config = dict(
    n_layer=12,
    d_model=256,
    n_head=4,
    n_kv_head=2,
    head_dim=64,
    d_mlp=1024,
    vocab_size=8192,
    activation='tanh_gelu',
    norm='layernorm',
    norm_place='pre',
    norm_eps=1e-06,
    positions='learned+rope',
    rope_base=10000.0,
    rope_fraction=1.0,
    qk_norm=False,
    attn_scale=0.125,
    bias='all',
    tie_embeddings=True,
    parallel_block=False,
    init='trunc',
    init_std_qkv=0.026,
    init_std_o=0.00531,
    init_std_up=0.026,
    init_std_down=0.00266,
    optimizer='muon_variant',
    lr=0.00933,
    lr_mult_down=1.5,
    beta1=0.95,
    lr_head=0.00439,
    warmup_steps=200,
    schedule='cos',
    final_lr_fraction=0.03,
    batch_tokens=[16384, 32768, 65536, 131072],
    seq_len=256,
    doc_mask=True,
    train_tokens=350700000,
    steps=7945,
    dataset='wikipedia_en',
)
Each number is 128 + 32 x the weight over its row's rms, rounded and kept within 0 to 255. Layers, rows and columns count from 0. The size above them is the row's rms in percent of the matrix's.

# layer 5 MLP down (transposed), 1024x256, rms 0.201, rows 1-100, columns 96-127
size [101 103 105 107 108 102  94 108 100 104 100  92  94 107  90  95  96  95 104  98 105  87  99 103 107 101 100  97  90  92  97 102  97  97 106 100 109  87 108  98  93 101  95  98  95  93 101 110 104 105 110 104 110 103 103  91  94  95 102  94  98  91 103  81  94  90 120 106 104 113 105  85  93 109 101 109  95 102 114  96 106 103 109 111 108 101  96 107  99 104 122 103  98 116  93  95 105 104 105  96]
[[ 92  91  91 102 183 128 134 124  50 175  67 111  90 135  65 108  89 131 146 194 135  94 122 134  98  59 136 134 106 157 159 109]
 [136  74 152 133  74 123 160 125 133  93 177 171 114 135 132 130  72 131 159 136 129 150 152  79  73  92 133 162 156  79 159 108]
 [112  78 138 129 132  77 102 116 161 136 150  83 108 130  87 170 142  83 154  78 190  95 109 108 101 145  75 176  89 160 162 144]
 [ 94 113  60 140  82  55 156 138 100  74 118 117 117 157 119  99 136  96 120  77 145 155 167  71 145 160 120 100 158 104 118 147]
 [120  98 125 169 122  77 122 185 160 127 163 128  67 128  87 151 171 139 141 134  94 155 159  71 158 125  55  37 143 124  92 104]
 [104 113 156 156 160  73 130  59  90 173 117 126 118 128 159 167 149 145 142 136 160 117 172 150  38 128 144 168 137  88 150 102]
 [208 110 126 159  85 166 173 103 154  98 122 143 205 104 107 139 111 109 137 149 134 163 189  78  93 138 126  86 116 146  99 156]
 [164 157  87 115 128 111 139 134 119 119 131  89  93 134 105 158 182 170 161  47 166 138  93  94  92 156 103 117 158 171 119 143]
 [111 157  61 138 114 103 178  93 167 139  77 132 137 135 101 192 154 111 210 184 155 159 136  77 112 142 112 156 102 135 176  82]
 [147 169 158  94 101 182  99 104 168  54  84 132 130 109 128 146 145  92 118 143 179 161 122 146  62 152  83 134  77 141 127 104]
 [128 109 111 104  79 154 142 121 101 128 145  96  97 127 117 200  91 112 156 140 163 158 106 107  48  66 115 155 136 129  97 130]
 [ 97 179 146 145 114 112 157 139 104 131 140  97  86 131 141 153 108 108 125 160 127 178 169 182 179 159 178 147 121 104 106 161]
 [183 122 162 146 133 160 190 124 135 130  97 112 144  77  46 140 129 144 107 132 129 130 135 160 145 124  87 109  90 172 101 132]
 [148 139 148 130 134 118 114 197 138  98 135 154 113 129 173  99 132 180 119 127 168  98  95 113  82 151 158 161 182 104 128 184]
 [191 126 187 158 107 103  93 143  98 163 163 130 149 141 140 133 142 118 128 175 122 145 109 116 127 131 116  81  95  61 150 124]
 [ 92  98  60 178 122  90  96 132 183  70 131 130 158  85 112  67 162  96 132 165 149 123 138 142 167 173 185 123 148 162 152 126]
 [174  50 132 118 126 183  70  84 141 147 134 104 150 155 114 100  75  98 154 102 114 205 114 150 143  89  97 153 153 116  87 134]
 [158  88 160 149  89 155  78 118 181 120  89 100 128 161 129 121 151  86 134 164 138 217 154 111  83 114 100 181 105 135 158 163]
 [120 149 169 120 165 123 126 127  41 134  68  96 123 108 105 165 165 171 134  94 183  73 114 106 131 148 117 122 132 162 109 132]
 [182  93 126  81 183 130  98  92 144 170 140 168 205 103  75 148 186 112 129 148 129 162 145 123 109 150  86 106  92 110 104  77]
 [115 132 131 136  98 171 120 158 117 168 127  81  93 167 146 138 129 196 158 121 121 147 144 190 100 141 125  77 108 137 119  74]
 [ 94 143  97 146 110 150 110 135 132 127 147 153 143 156 120 175 130 203 164 149 106 130 143 113 100  88 128 197 172 118 102 116]
 [109 132 112 164  82 124  89  85 147 115 165 107  61  95  88 156 179 112 146 118 154  80 113 126  65 135 126 112 154  92 107 138]
 [120  72 112 132  76 108  97 213 142 144 144 108  95 119 144 137 127 148 146 150 120 136 108 188  87 162  97 136 107 103 170 107]
 [115  59 126 137 119 137 130 111 140 101  91 174  95  68 167  82 137 153 146 140  51  81 122 109 163 103 140 150 136  64 117 147]
 [151  96 122  44 215  82 192 138 127 156 105 164 102 148 132 165 149 134 153  67 168 128 141  55  53 104 129 168 156  94 120 115]
 [134  96 154 154 164  52  90 157 134  92  96 139 134 127  97 161 114  86 139  94 114 127 117 142 131 140 111 108  91 147  99  82]
 [147 127 175 117  85 158 113 106 153 113  47 120 157  99 162 128 142 158 149 113 101 121  96 113  95 110  94 153 146  93  61 113]
 [193  75 173 101 157 155 139 111  83 158 110  97 158 184 127 165 124 109 102 162 121 140  97  89 161 148 188  90 114 178 141  68]
 [124 166 118 151 146 132 134 122 203 183 127 107 139 184 144 142 134 162  94 129 136 161 118 157  87  61 164 136 128 125 171 166]
 [111  61 162 161  98  79  33 147 127 111 202 123  79 130  85 181 122 103 140 134 130 107 164  99  79 100 156 187 175  93 110  96]
 [121 189 117 133 105 159  89 135 174 158  97 182 114  89 110 170 136  79  62 138  97 122 153 112 136 137 129  93 138 142 134 171]
 [106 208 125 111 141 143 138 118  96 132 125 153 122 109 136 187  65  88 117 163 134 126  53 107 157  64 119 124 185 130 170 109]
 [102 179 122  90 149 172 122 141  82 101 107 121 146  93 148 123 131 132  79 131 135  96 158 173  67 148 123  86  98 143 124  90]
 [147 132 120 123 135 131 113 161 113 157 108  95 112  94  59 150  90  75 192 132 100 109 138  92 146 131 165 133  86  72 183  90]
 [ 99 129 136 104 121 108 140 138  85  98 112 101  83 126  75 116 133 110 158 174 153 131 206  93 140 169 168 205 119 115 122 135]
 [144 101 125  71 154 113 153 147 147 125  99 133 154  93  66 164  99 157 104 133 111 113  74 127 164  81 133 116 143  73 106 120]
 [123  81 191 147 166 156 155 123 158 165 129 114 163 109 175 118  61 130 119  67 128 146 126 102  66  98 116 163  97 169 153  81]
 [168 120 134 133 144 154  85  98 119  70 118  85 187 129 149 178 107 151 132 136  89 135 136 164 105 219 107 155 130 149 177  63]
 [101 193  90 204 125 122  93 103 189 134 138  83 129 142 134 130 166 154 141 171  40  75 110 117 137 181 125 132 122 112 163 158]
 [155 140 127 128 109 168 154 185 141  74 126 159 112 155 127  96 102 126  60 133 147 139  94 117 123 126 114 146 119 142 176 150]
 [165 156 150 139 120 150 158 141 127 108  80 143 156 197 159 158 124 105 120 172 168 118 202 121 173 150 153 125  93 153 137 121]
 [102 112 101 162 100 139 139 167 149 115 130 139 184 145  99 148  84 101 129 113 113  42  89 120 112 116 167 134 129 185  78 175]
 [173 157 142 101 173 163 136 101 159 202 121 133  96  75  87 128 164 101  89 142 188 133 125 172 166  74 138 101  85 147  84 146]
 [ 88 173 143  94 148  75 106  95  78  93 165  98 117 146  78 154 127 135 132 132 125  77 166 151 141 117 162 110 145 134 149 162]
 [176  99  88  70 111 108 146  62 160 110 121 127 158 134 142  92 137 136 156 118 135  83 123 132 131 100 138 131 184 112 137 118]
 [110 148 115 133 115 112  96 113  88 122 120 105 120  76 133 155 136 141 102 149 132 131 162 129  89  73 149  67 206 182 155  76]
 [184  90 113 184 127 106 131 154  89 114 155 189 125 112  91 151 200 144 104 117 120 100 178  75 123 145 154 119  81 134 107 113]
 [123 201 122 152 125 120 106  94  94 124 139 149 123 153 155  67 135 105 178 124 113  81 105  83  69 100 114  92 196 103 127  95]
 [119 175  80 128 153 122 128 146 147 158 119 144 104 135 120 146 149 115  62 107 128  88 115 115 143 127 140 156 147  91 118 138]
 [124 113 101 100 181  97 158 114 140 150  96 116 141  89 136 153 137 158  51 145 110  85 128 136 139 121 159 115 122 134 129  71]
 [124 160 182 179 114  52 123  84 122 140  98 118 142 126 126 117 111  53 166 115  92 146  92 106 121 118 121 113 131 133  99 126]
 [168 100 117  93 164 139 131 128 105  87 133 155 117 155  98 195 164 167  92 104 165 131 114 146 131 149 107 135 178  90  92 107]
 [145 141  97 155  89 129 110 127  82 134 119 167 151  92 132 168 148 128 104 101  86 162 107 113  98  99 160 122 175 118 115 103]
 [ 64  80  72 158  76 154 119 168 103 160  99 133  82 105 116 173  73 139 140 156 117 114 134 121 145 145 146 145 105 175 169 109]
 [170 132 110 133 176 115 165 128 108 111  89 122 118 159 141 117  46 146 108 140  94 138  64 116 158 164  71  83  98 149 146 163]
 [ 59 168 142 147 165 114 179 174 120  68  94 137 113  98  95 131 154 154 168 109 142 175 184 114  82 102 211 127  48 134 114 118]
 [110  79 102  92 166  37 149  98  83 161 152 130 189 150 125  59 124 104 105 188 133 136 176  85  97 106 138 107 141 133 172 123]
 [105 109 137 117 101  86 143 168 144 109 133 151 113 135 169 141 101 122  98 133 115 185  76  64 113 119 151 133  98 136 123  49]
 [173 151 136 176 132 114 147 100  26 139 124 135 123 119 133 129  97 141 125 155  94 121 104 113 150 126 127  99 120 152 105 141]
 [175 129 105 152 154  80 128 131 152 159 118  95 139 126 105 140 126 139 110 108 168 154 183 200 170 168  86 116  62 129 143 129]
 [173 109  52 132 113 132 118 194 168 106 126 160 142  75 116  82  91 113 106 176 107 189 112 167 130 162 171 118 170 193 151  56]
 [144 140  81  83 162 162 140  96 104 172  98  97 146 117 163 146 146  59  90 100  72 159  90 193  82 120 133 121 207 137 148 140]
 [174 110 149  94  93 187 145 137 153 154 155 151 121  85 145 123 129 106  38 160 136 125 145 110 150  83  29 144  95 149 128  73]
 [187 129 144 136 128 145 103 114  76 145 184 128 151  57 115 134 130 128 106 116 120 179 165 175 158 112 127 143  83 167 140 110]
 [ 96 119 108  62 133 156 105 165 139 137 156 127 154 149 129 146 128 135 102 224 159 173 143  46 188 169 124 120 140 126 121 145]
 [163 140 146 123 141 176 113 125 124 141 157 190 139 165 111 201 143 146  73  73 108 116  96 104 119  94 120 105 137 151 154 124]
 [117 161 190 112 189 130  88 111 132 172  92 133 184 168 126 133 129 156 136  49 130  86  94 104  99 131 125  63  74 156 183 102]
 [126  89 116 160 155 131  85 125 149 147 116  99 164 120 155 108  88 144 130 137 161 130 170 149 110 110 172 144 135 106 188 115]
 [165 108 140 118 136 101 141 148 109  74 125 181 127 121 123 110  97 127 123 127 171 152 211 158 100 126  86 187  34  92 126  87]
 [108  89  74 130 151 160  84 120 103 122 158 137  96 118  93  94 155 143 111 119 138 181 130 121 115 118 109 137 133  72 137  78]
 [145  95  92 178 133  90  96 172 140 147 160 168 134 145 133 139 152 155 126 148 156 112 164  77  93 115 112 157 122 200 117 193]
 [ 69 154 111 125  95 122 104 119 198 104  95 157 177 165 129 112 103  60 161 102 144 186 109 121 180  90  70 171 117 157 151 123]
 [147 130 127 131  58  80 163 102  91 106 108 113 121 128  92 181 109  88 121 131  91 158 161 167 129 172  93  81 111 125  91 135]
 [159 110 142 124 110 122 188 127 105 112 118 132 160 174 169 167  26 156 133 138 103 117 151 138 143 122 131 119 137  89 168 122]
 [111 143  94 144 125 128  99  92  83 168 110 115 121 151 155 140 150 177 146 168 117 138 106 166 157 122 113 124 102  66 130 100]
 [134 105 175  98 149 133  95 112 133 120 129 151 126  62 146 174 159 143  95 111 114 104 109 140 101  76 187 171 139 134 212 163]
 [ 75 111  89 123  74 157 119 106 118  93  97 113 129 102 102 143 166  86 100 118 128 148 151 150 127 167 154 128 164 115 114 170]
 [151 159 122 168 110 137 147  84 156  68 148  85 108 123 138 109 200 109 151 103 142 107 201 131 191  93  84 187 143  67 102 135]
 [112 105 127 167  93 119 114 136 115  80 152 107 117 143  75 124 150 168 140 121  75 157 123  99 140 163  91 136 112 100 225 117]
 [102 118 174 145 183 151 106 157 132 170 119 150 110  72 168 101 113 147 136 155 114 123 121  77 179 129 163 130 158  95 136 118]
 [117  79  86  90 138 194 119 126 146 148 139 166  80 164 154 109  93 117 126 156 102 100 157 145 105 133  94 153 134 130 132 151]
 [ 62 119 130 134 160 118 163 100 164 123  95 123 149 100 125  95 168 100 166 147 161 154 115 175  91 158 144  91 126 191 138 145]
 [154 101 141 110  88 144 112 135 164 155  40 143  91 134  96 107 107  94 164 137 137 119 163 132 154 111  84 107 100 146 165 165]
 [117 140 129 205  85 107  96 132 107 118 121 142 145 144 118  98 122 117  78 150 156 167  99 170 114 158 133 131 162 144 190 148]
 [123 157 131 120 115 160  61 115 110 182 122 178  51  68  77 125  98 109 105 109 176 148  25 125 104 144 145  96  60 113 121  97]
 [ 78 154 193 117 176 154 141 102 114 172 100 143 127 128 123 105 109 153 167  99  65 171  49 118  50 127 158 150  76 163 163 109]
 [103 153 118 115 142 124 144 139 161 132 113  94 129 119 167 108  87 149  86 130 111 163 133 126 156  75 110 138 129 192 108 111]
 [103 120 208 108 143 173  78 143  82 156 148 125  77 146 118 126 120 142 129 128  77 171 114 160 183 113 138 176 105 165 123  57]
 [126 147 132 194 126 150 131 133 134 124 144  84 137 165 134  46 168 131 117 154 106 132 113 126 122 140  92 131 110 137 150 115]
 [125  74 152  79 120  74 122 123 156 110 159 123 126 105 111 119 116 171 125 152 119 144 131 131 118 100 100 136  80 126 171 123]
 [145 143  56  95  95 149 171 172 138 139  93 109 108  87  90 195 105 155 125  93 140 139 138 175 171 154 168 130 170 133 164 119]
 [158 139 149 145 112 126 152 127 171 133 114 135 136 110  68 168 122 151 138 148  69 140 117 117 173  80 120  67 104 159 135  87]
 [101 115 132 102 208 138 101 109 142 144 150 163 167 144  98 134 157 108 100  14 182 101 110  87 120 148 107 153 106 130 151 117]
 [115 180 133 108 103 158 183 146 190 120 112 107 163  97 132  97 106 147 146 107 149 162 105 180 132 127 150 173 143 129 104  79]
 [ 99 186  78  49 141 146 127 116  93  57 104 195 103 176 123 179 146  82 133  71 102 130 177 108 134 230  53 153 141 152  38  83]
 [146 122  76 123 155  77 115  97 103 102 134 154  69 159  83 162 186 155 100 128  97 157 126 145 110 144  84 137 153 193 135  81]
 [106 114 113  94 127 185 164 161 116 176 130 116 130 100 135 209 118 182 149 157 102 112 118  84 120  48 182 171 122 151 125  94]
 [122  91 116 135  98 141 131 133 171  97  66 120 169  56  84 177 132 119 131 202 201 120 117 174 152 126 108 135 128 111 143 187]
 [121 132 134 131 107  74 155 177 117  93 112  54 132 182  88 160 136 117  73 136 132 133 108 193 155 129 138 105 151 154 180  61]]
# layer 5 MLP up, 1024x256, rms 0.262, rows 2-101, columns 96-127
size [104 101  99  99  99 104 110  99 100  99  92  93 107  93  99  98  96 101  94 102  99 100  96 104 103  96 100 111 108 101  93 101 100 109 100 105 101 105  94  99  99 102 102 100  92 114 102 100 100 107 108 111 107 110 105  93  93 109 103 102 102  95  92  90  96  88 105 109 104  99 105  89 106  82 102 107 108 112  94 104 105  78  97 111 102  94  95  98  98 110 103 100 100 108  92  95  95  98  99  89]
[[123 125 161 104 192  96 130 154 130 119 147 112 114 121 115 163 145 107 146  79 133 103 150 174 100 154 117  75 140 118 135 115]
 [170  77 137 117 112 160 103 169 168 137 154 157 114 132 109 127 135 145 149  73 140 122 100  14 139 115 100 133  82 172 108 160]
 [144 155 154 141 130 101 164  62 135 137 153 107 184 160 143 162 147 140  72 119 145 150  98 101  99  60 114 125 111 133 159 103]
 [165 181 164 140 153 154 183 167 141 124 170  94  95 108  81 139  70 170  72 105 110 167 139 102 148 124  99 100 110 172 124 135]
 [180 124 141 164 136 148 145 124 114 152 165 109  72 153 142 114 116 143 122 120 112 107 111  76 131 136 140 151 137 115 143 122]
 [112 129 153 110 119 123  92 135 136 118 144 141  90 170  54 142 137 174 111 139  97 113 111 128 183 144 180 150 133 129 254  32]
 [170 105 146 183 170 143 119 180 157 108 148 128  89 123 115  57 107 142  69 168 146 142  89 126  79 186 139 132 129 156  74 184]
 [166 151 153 132 130  96  99 151 168 189 149 155 121 163  57 105 119 121 133 104 133 148 150 149 139 113 138 117 189 150  89 143]
 [ 83  89  95 101 125 154 163  79 146  98 162 155 202 149 137 130 114 105 101 102 117  98 179 135 156 196 112 108 123 156 160 141]
 [ 51 162 167 149  88 123 161 145 137 123 166 114 107 138 168 127  80 142  99 115  57 127 111 105 163 201 160 122 134 113 198 103]
 [122 100 134 176 171 113  84 186  98 193 158 136 153  75  91 120  75 136 182  82 158 118 169 108 105 109 123 215 147 124  67 166]
 [128 138  85 121 148  90 152 127  88 133 175 128  72 154 178 153 102 106 157 117 122 145 138 149 117 109 117 108 108 126 206 137]
 [132 114 157 121 122 144 119 119 130 172 157 155 132 152 149  86 124 170 136 107  99 123 184 148  97  82  80 158 138 112 168 148]
 [ 67  68 173 168  92 144 139 161 129  97 161  90 170 147 172 107 120 133 142 167 150 162 143 145 133 133 128 116 127  98 191  89]
 [128 128 145 118 106 120 144 160 162 127 216 142  85 136 124 132  90 158 149 130 135 110 131 104 123  75  95 143 123 121 121 142]
 [136 133 184  79 109 106 108 134 164 133  84 124 157  90 142 167 134 170 104  88 124 136 164  73 157 158 133  68 158 118 148 159]
 [155 209 162 161 134 163  92 105 156 176 192 118  76 126  76 149 146 168  61 150 154 123 125 116 181  97 116 128 148 139 101 139]
 [121 102 216 120 151 153 122  90 115 157 139 164 153 161 134 171  84  99  79 137 126 122 116  63 132 137  79 119 120  91 123  89]
 [126 149 168 187 156 146  78 103  88 161 160 140 107 136 188 154 174  94  88 145 200 105 114 143 198 114  97 123 122  98 150  79]
 [182 145 130 104 183 141 102 113 154 140 151 160 183 113 101  99 105 145 142 184 166 126 102 110 167 141 123 147  67  98 102 132]
 [ 97 170  96  71 141 102 136 105 112 111 145 131 124 115 188 134 129 163  99 149 141 122 208  83  73 146 103 139 161 151 124 134]
 [126  81 146 175 216 140 129 149 159  95 176 120 158 158 136 131 110 138 102 117 110 104  62 146 131 153  95 113 138 106 134 111]
 [132 117  95 108 119 125 197 133 157 147 161  71 127 117 162  96  73 130 132 132 119  68 106 136 195 129 113 108 160 112 124 109]
 [156 177 224  93 189  95 101 112 159 126 196 122  58 117  89 110  91 154 125 104  85  93 169 131 160  97 144 121 170 160 197  81]
 [ 81  92 159 126 196 122 116  84  86 134 120 127 165  80 118 156 158 177 125 126 140 110 215 103 180 147 108 156 127 136 177  97]
 [128 113 116 153 180 194 102 102 108 110  88 128  96 134 101  87 130  74 126  99 121 136 108 101 103 156  92 111  95 139 149 138]
 [178 154 113 103 134 127 136 124  71 165 176 171 121 147 109 167 151 125 118 107 138 200 105 122 117 124 119  84  83  89 127 108]
 [129 171 195 122 127 166 207 104 106 147 130  90 142 130 188 114 140 111 111 171  89 138 131 141 162  95 138 101 129 138  90 139]
 [112 143 126 146  99 134 161 132  79 117 123 153 126 171 117 149 101 126  71 120  92 153 139 108 146 109 110  95 173 123 147  67]
 [134 110 116 102 162 138 141 103 146  87 168 163 141 145 114  85 127 108 149 138 124 134  76 103  91 156 154 106 129 157 154 145]
 [117 116 151 129 115  58 155 145 168 155 130 135 123 116  98 153 106 144 118 143  97  79 153  79 179 173 141  83 137 161 149 108]
 [155 143 139 170 125 111 151 153 119 145 151 140  97  67 142  88 157 174 131  56 144  82 120 190 123 108 105 151 145 151  98 124]
 [176  97 129 153 137 115 106 129 133  91 161 179 125 131  83 142 153 153 141 127  84 166 157 111 100 145 204  52 157 108 146 100]
 [134 140 140 125 171 138 105 115 136 140 157 122 163 155  95 117 200  86 142 121 148 142 111 153 157  78  74 125 141 127 141 127]
 [108 142  88 134  96 146 166 146  92  97 120 158 136 129 132 134 112 109  85 103  67 173 137 149 155 114  77 101 121 142 144 158]
 [140 132 138 141  90 104 121 188 189 123 123 125 113 116  84 143 139  88 143 120 127 123  98  88 130 132 132 158 154  46 156 140]
 [201 158 122 137 160 152 119 134 156 123 138 130 125 151 115 185 161 160 145 113 106 148 118 154 132 179 140 133  94 138 144  77]
 [134 157 153 100  95  98 118 133 160 119 128 154 150  98 122 182  92 126 121 138 117 110 149 151 168 143 126 174 203 159 131 128]
 [121  98 160 102 122 110 118 121 153 119 109 150 124 120  88 120 140 118 103 100 114 158  89  95 112 134  79  94 129 126 145 114]
 [ 99 124 197 122 128 147 195 171 130 137 115 102 135 179 112 148 137 103  90  85  83 170 150 158 176 133 141 100 158 114 107  90]
 [145 136 173 167 139 180 106  96  71  58 150 146 151  27 109 114  82 105 107 140 101 144 106 153 123 120  52 117 121 112 111 122]
 [114 145 115 170 182 153 169  77  90  97 122 180 152 139 120  95 179 104 171 153 144  74 160  75 188 167 158 101 109  68 126 104]
 [130 128  86 114 139 135 132 194 122 145 107 119 140  94 141  90 130 152  81 164 129 144 118 167 130 117 110 153 106 131 118 147]
 [142  74 163 116 198 100 146  98 164 129  85 153 142 137 118 183 222 155  77  99 153 146 171 182 145 116 133 109 202 134 120 142]
 [125 161 167 226 161 129 143 128 146 161 166 174 132 124 135 114 103  81 108 193 112 134 111 105 140 103  93 156 150 107  81 140]
 [104 162  93 161  98 160 117  78  53 129 128  84 141 101 134 132 124 119  88 155 133 110 130 112  62 120  81 106 149 168 118 129]
 [133 154  98 171 174 118 161 170  98 127 185  94  63 134  68 109 145 102 188 150  94 156 172 161 101  56 171 133 108 105 136 100]
 [100 173  77 185 158 120 128 119 152 140 124 147 135 103 150  55 105 135  72  99 105 174  99 111 140 133 126 119 136 139 148 135]
 [110 134 118  80 138 132 130 142 145 154 133 186 130 152  84  94 139 111 162  75 150 148 123  79 129 135 137 109 116 126 149 184]
 [180  72 157 157 182  96 131 108 169 145 128  96  89  92  55 127 153 177  92  93 111  54 176  57 194 147  97 131 122 107 153 192]
 [158 128 177  88 150 141  97 138 149 124 130 146 157 134  92 115 157 149  90 100  42 103 103 160 151  88 133 100 104 144 101 115]
 [127 130 174 118 106 179 122 114 128 128 150 163 106 138 157 136 123 144 102  97 147 164 148 143 116 107 161 149 158 106  89 103]
 [170 133 147 165 145 157 139 133 115  86 177 132 120 150 111 163 107 130 109 120 123 115  70 106 122 109 153 103 201 161  87 178]
 [ 82  98 132 116 135  78 111 148 104 182  97 186 104 112 100 149 133  49  89 109 124 123  85 132 103 106 169  78 122 131 166 143]
 [159 113  83 107 178 229 147  83 113 143 193  84 123 164 101 217 153 111  94  80 147 151 144  83 177 118  92 128 188 143 175 149]
 [124 128 156 148 127 112 145  29 167 240 176 105 121  92 109 115 138 135 148 101 109 105 139 158 109  98  98 129 148 145 110 106]
 [128  95 173 100  86 150 145 142 123 131 121 115 153  71  73 146  53 144 134 169 144 154 123 162 166  99 180 171 123  59 148 108]
 [103 108 168  49 154 111 180 147  99 124 156 123 106 100 168 131 159 157 104 132 125 105 143 134 148 130 121 164 168  80 175 135]
 [151 130 148  72 144 100 112 128 157 156 165 153  87 174 147 115 151 138  92 160 104  96 182  84 131 166 143  80 132  83 159 133]
 [138 123 197 169 156  70  82 114 148  79  74 129  62 191 215 152 124 153 157 195 104 173 129  91 113 148  98 103  95  88 161  54]
 [ 76 106 140  79 155 139 172 174 108 135 127 117 131 166 105  88  93  56 103 120 138 112 171  93 182 165 158 174 107 122 133 160]
 [138 147 120 104  90  30 143 164 170 151 145 219  93 106 125  33  85 125  99 173 118  99 134 129 158 142 101  91  58 203 110 144]
 [ 94 141 144  98 116 167 167 145 173 135 105 106 206  93 120 163 155  95 126  91 166  28 118 124 118  69  94 143 107 147 110 128]
 [111 181 141 117 176  68 152 140  36  77 173 123 123 120 120 173 142 148 100 156 136  89 168 130 130  97  65 108 143 157 137 101]
 [ 91 114 125  91 140 130 109 103 132 155 109  97 116  56 151 100 122 113 151 110 130 161  76  78 146 135 167 151  89 116 170 178]
 [156 139 117 128 132 116 114 188 188  30 115 145 197  95 159 153 116  99  74 127 176 128 155 125  92 110 129 130  97  95 152  93]
 [ 87 206 206 131  89  86 130 121 185 132 137  74 105 127 127 126 128 151 133 149 173 135  92 125 108  91 111 134 128 137 126  95]
 [201  69 153  65  92  60 150 128 108 144 161 110  84  80 134 136 129 123 159 160 130 149 104 158 173 121 143 110 109 149  75 157]
 [179 120 120 121 130 128  77 190 158 110 184 147 141 195 143  84 131  87 130 106  87  96 140 145 123  81 129 106 104 122 136 105]
 [174 104 101 147 148 134 132 184 130 109 165  87 118 133 188 108 123 110 121 150 149 116 165 139 124 138 115  96 100 144 170  71]
 [123 159 230 121  71 115 156 177 147  86 186 141 154 179 176 110 115 114 124 189 126 120 154 139 121 148  89  73 196 162  74 144]
 [164 114 126  90 147 126 147 184 183 165 123 128  84 132 172 120  94  44 128 147 112  89 150 107  70 159 126 107  80 120 149 115]
 [132 151 147 166  92  97 171 108 102 128 104  87 169 173 134 170 118 165 129 139 107 102 154  54 102 153 185 106 162 153 142 134]
 [126 160 145 166 114 101  99 152  93 135  98 139 138  72  97 154 190 159 140  88 144 109  89 127 111  95 110 156 116 160  92 140]
 [123  96 162 109  93 151 113 164 107 103 144 143 140 118 153 126  87 173 168  95 119 132  92 183 171 120 120 129 121  84 116 120]
 [112 106 164  72  45 172 154  72 112 104 186 137 152  87 160 117  91 125 129 184 112 158 115 173 174 159 109 128 168 134  82 125]
 [ 98 100 113 135 182 126 146 122 106 153 177 123  90  76 197 113 116 130 105 147 176 124 164 109 153 116 109 112 125 156 160  80]
 [ 97 115  93 158 193 125 128 105 110 109 132 134 132 145 123  76  91 118 117 154 105  86 136  79  98  70  82  99 156  96 143 163]
 [ 96 126 176 107 210 103 110 126 140 128 177 102 129 132 165 162  52 117 138 177 176 137 114 140 190 100 163 168 126  73 100 126]
 [218 141 147 102  96 138  97  62  85 125 124 144  93 131 189  95 125 126  77 167 102 131 185 137 129 118 170 142 115  93 150 181]
 [136 116 155 129 126 176 126 116  70 153 149 134 124 106 140 113 113 108 146  98 139  96 118 147 175 218 166 102 166  98 122  71]
 [107  80 163 126 144 158 111 161 142 131 158 153 133 156 100 161  86 145 203 165 101 170 150 173 134  90 123 137 199 125 108 130]
 [125 132  89 201 107 144 173  89 148  80 171 171 119 120  68 121 122 177 145 140 117  61  91 132 168 130 144 147 109 137 177 140]
 [134 163 132 148 174 148 110 177 154 137 114 156  82 179 136 158 132 164  76 168 125 143 133 184 114 152 147 180 100 132 128 153]
 [164  92 149 129 106 160 134 123 161 148 123 101 181 125  80 142 108  89 124 144 146 167 192 135 110 112 155 184 160  74 137  79]
 [177 160 123 125  94 136 213 110 119 113  72 119 161 110 129 111 129 166 165 155 137 173 120 132  88 139 143 142 104 113 125  93]
 [121 127  99 101  85 125 124 113 111 104 117 182 190 167 197 130 170 133 139 153 206 155 107 152  83 114  99 112  84 137 135 139]
 [108 173 115 108 118 144 170 111 172 140 152 133 141 144 173  41 154 137 152 130 188 173 169 121  97 121 111 122 194 141  63 165]
 [ 96 108 112 197 147  96 133  78 187 186 153 148  95 122 162 113 136 155 129  46 121 139 171 183 117 118  94 137 143 135 129 149]
 [139 138 122 141 125 118 134 201 201 175 147 169 161 173 147 101 186 126 105  82  92 102 130 167 104  56 134  92 128 169 175 118]
 [133 124 136 182  94 172 119 109 146 129  94 137 113 114 151 119 132 197 152  82 134 143  63 133 155 165 117 186 180 174 158  89]
 [186 136 127 104 133 122 147 162 170  91 131 119 131 205 151 121 184 171 127 121 119 161 136 126 100 108  87  89 110 115 123 144]
 [175 140 116 116 103 136 120  95 160 100 175 110 118 131 157  94 156 121 161 152 206 123 205 134 138 200 183  86 135 126 150 132]
 [ 93 154 132 140  92 159 168  77 123 124 118 181 126  90 122 190 191 162 101  93 149 122 105  88 120 113  91  94 126 145 144 146]
 [205 112 130  91 166 183  93 161 163 157 147 185 148 163  89  87 129 101 159 150 118 111 110  75  94 160 180 166 137 136 128 109]
 [ 97 145 101 108 121  88 103 126 186  89 133 123 107 124 159 125 118  66  53  78 120  90 135 187  96  94 151 142 138 156 135 171]
 [145 151 150 142 110 198 187 128 141 141 144 116 133 138 107  79 152 109 170 152 154 112 159 128 121  82 113 133 105 112 129  71]
 [130 107 217 153  54 108 165 161 180 147 151  85 167 157 126 137 137 119 119 165 114 195 138 106  92 133 138 111  98 124 110 104]
 [137  94 129 154 133  85 170 156 157 101 131 135 163 129  65 114 122 141  74  94 105 116 121 100 139 101 145 191 139  88 154 134]
 [127 144 103 149 137 121 178  74 135  72  95 167 105 127 136 117 128 142  50 152 108 141 113 123  82 194  99 138  70 128 205 145]]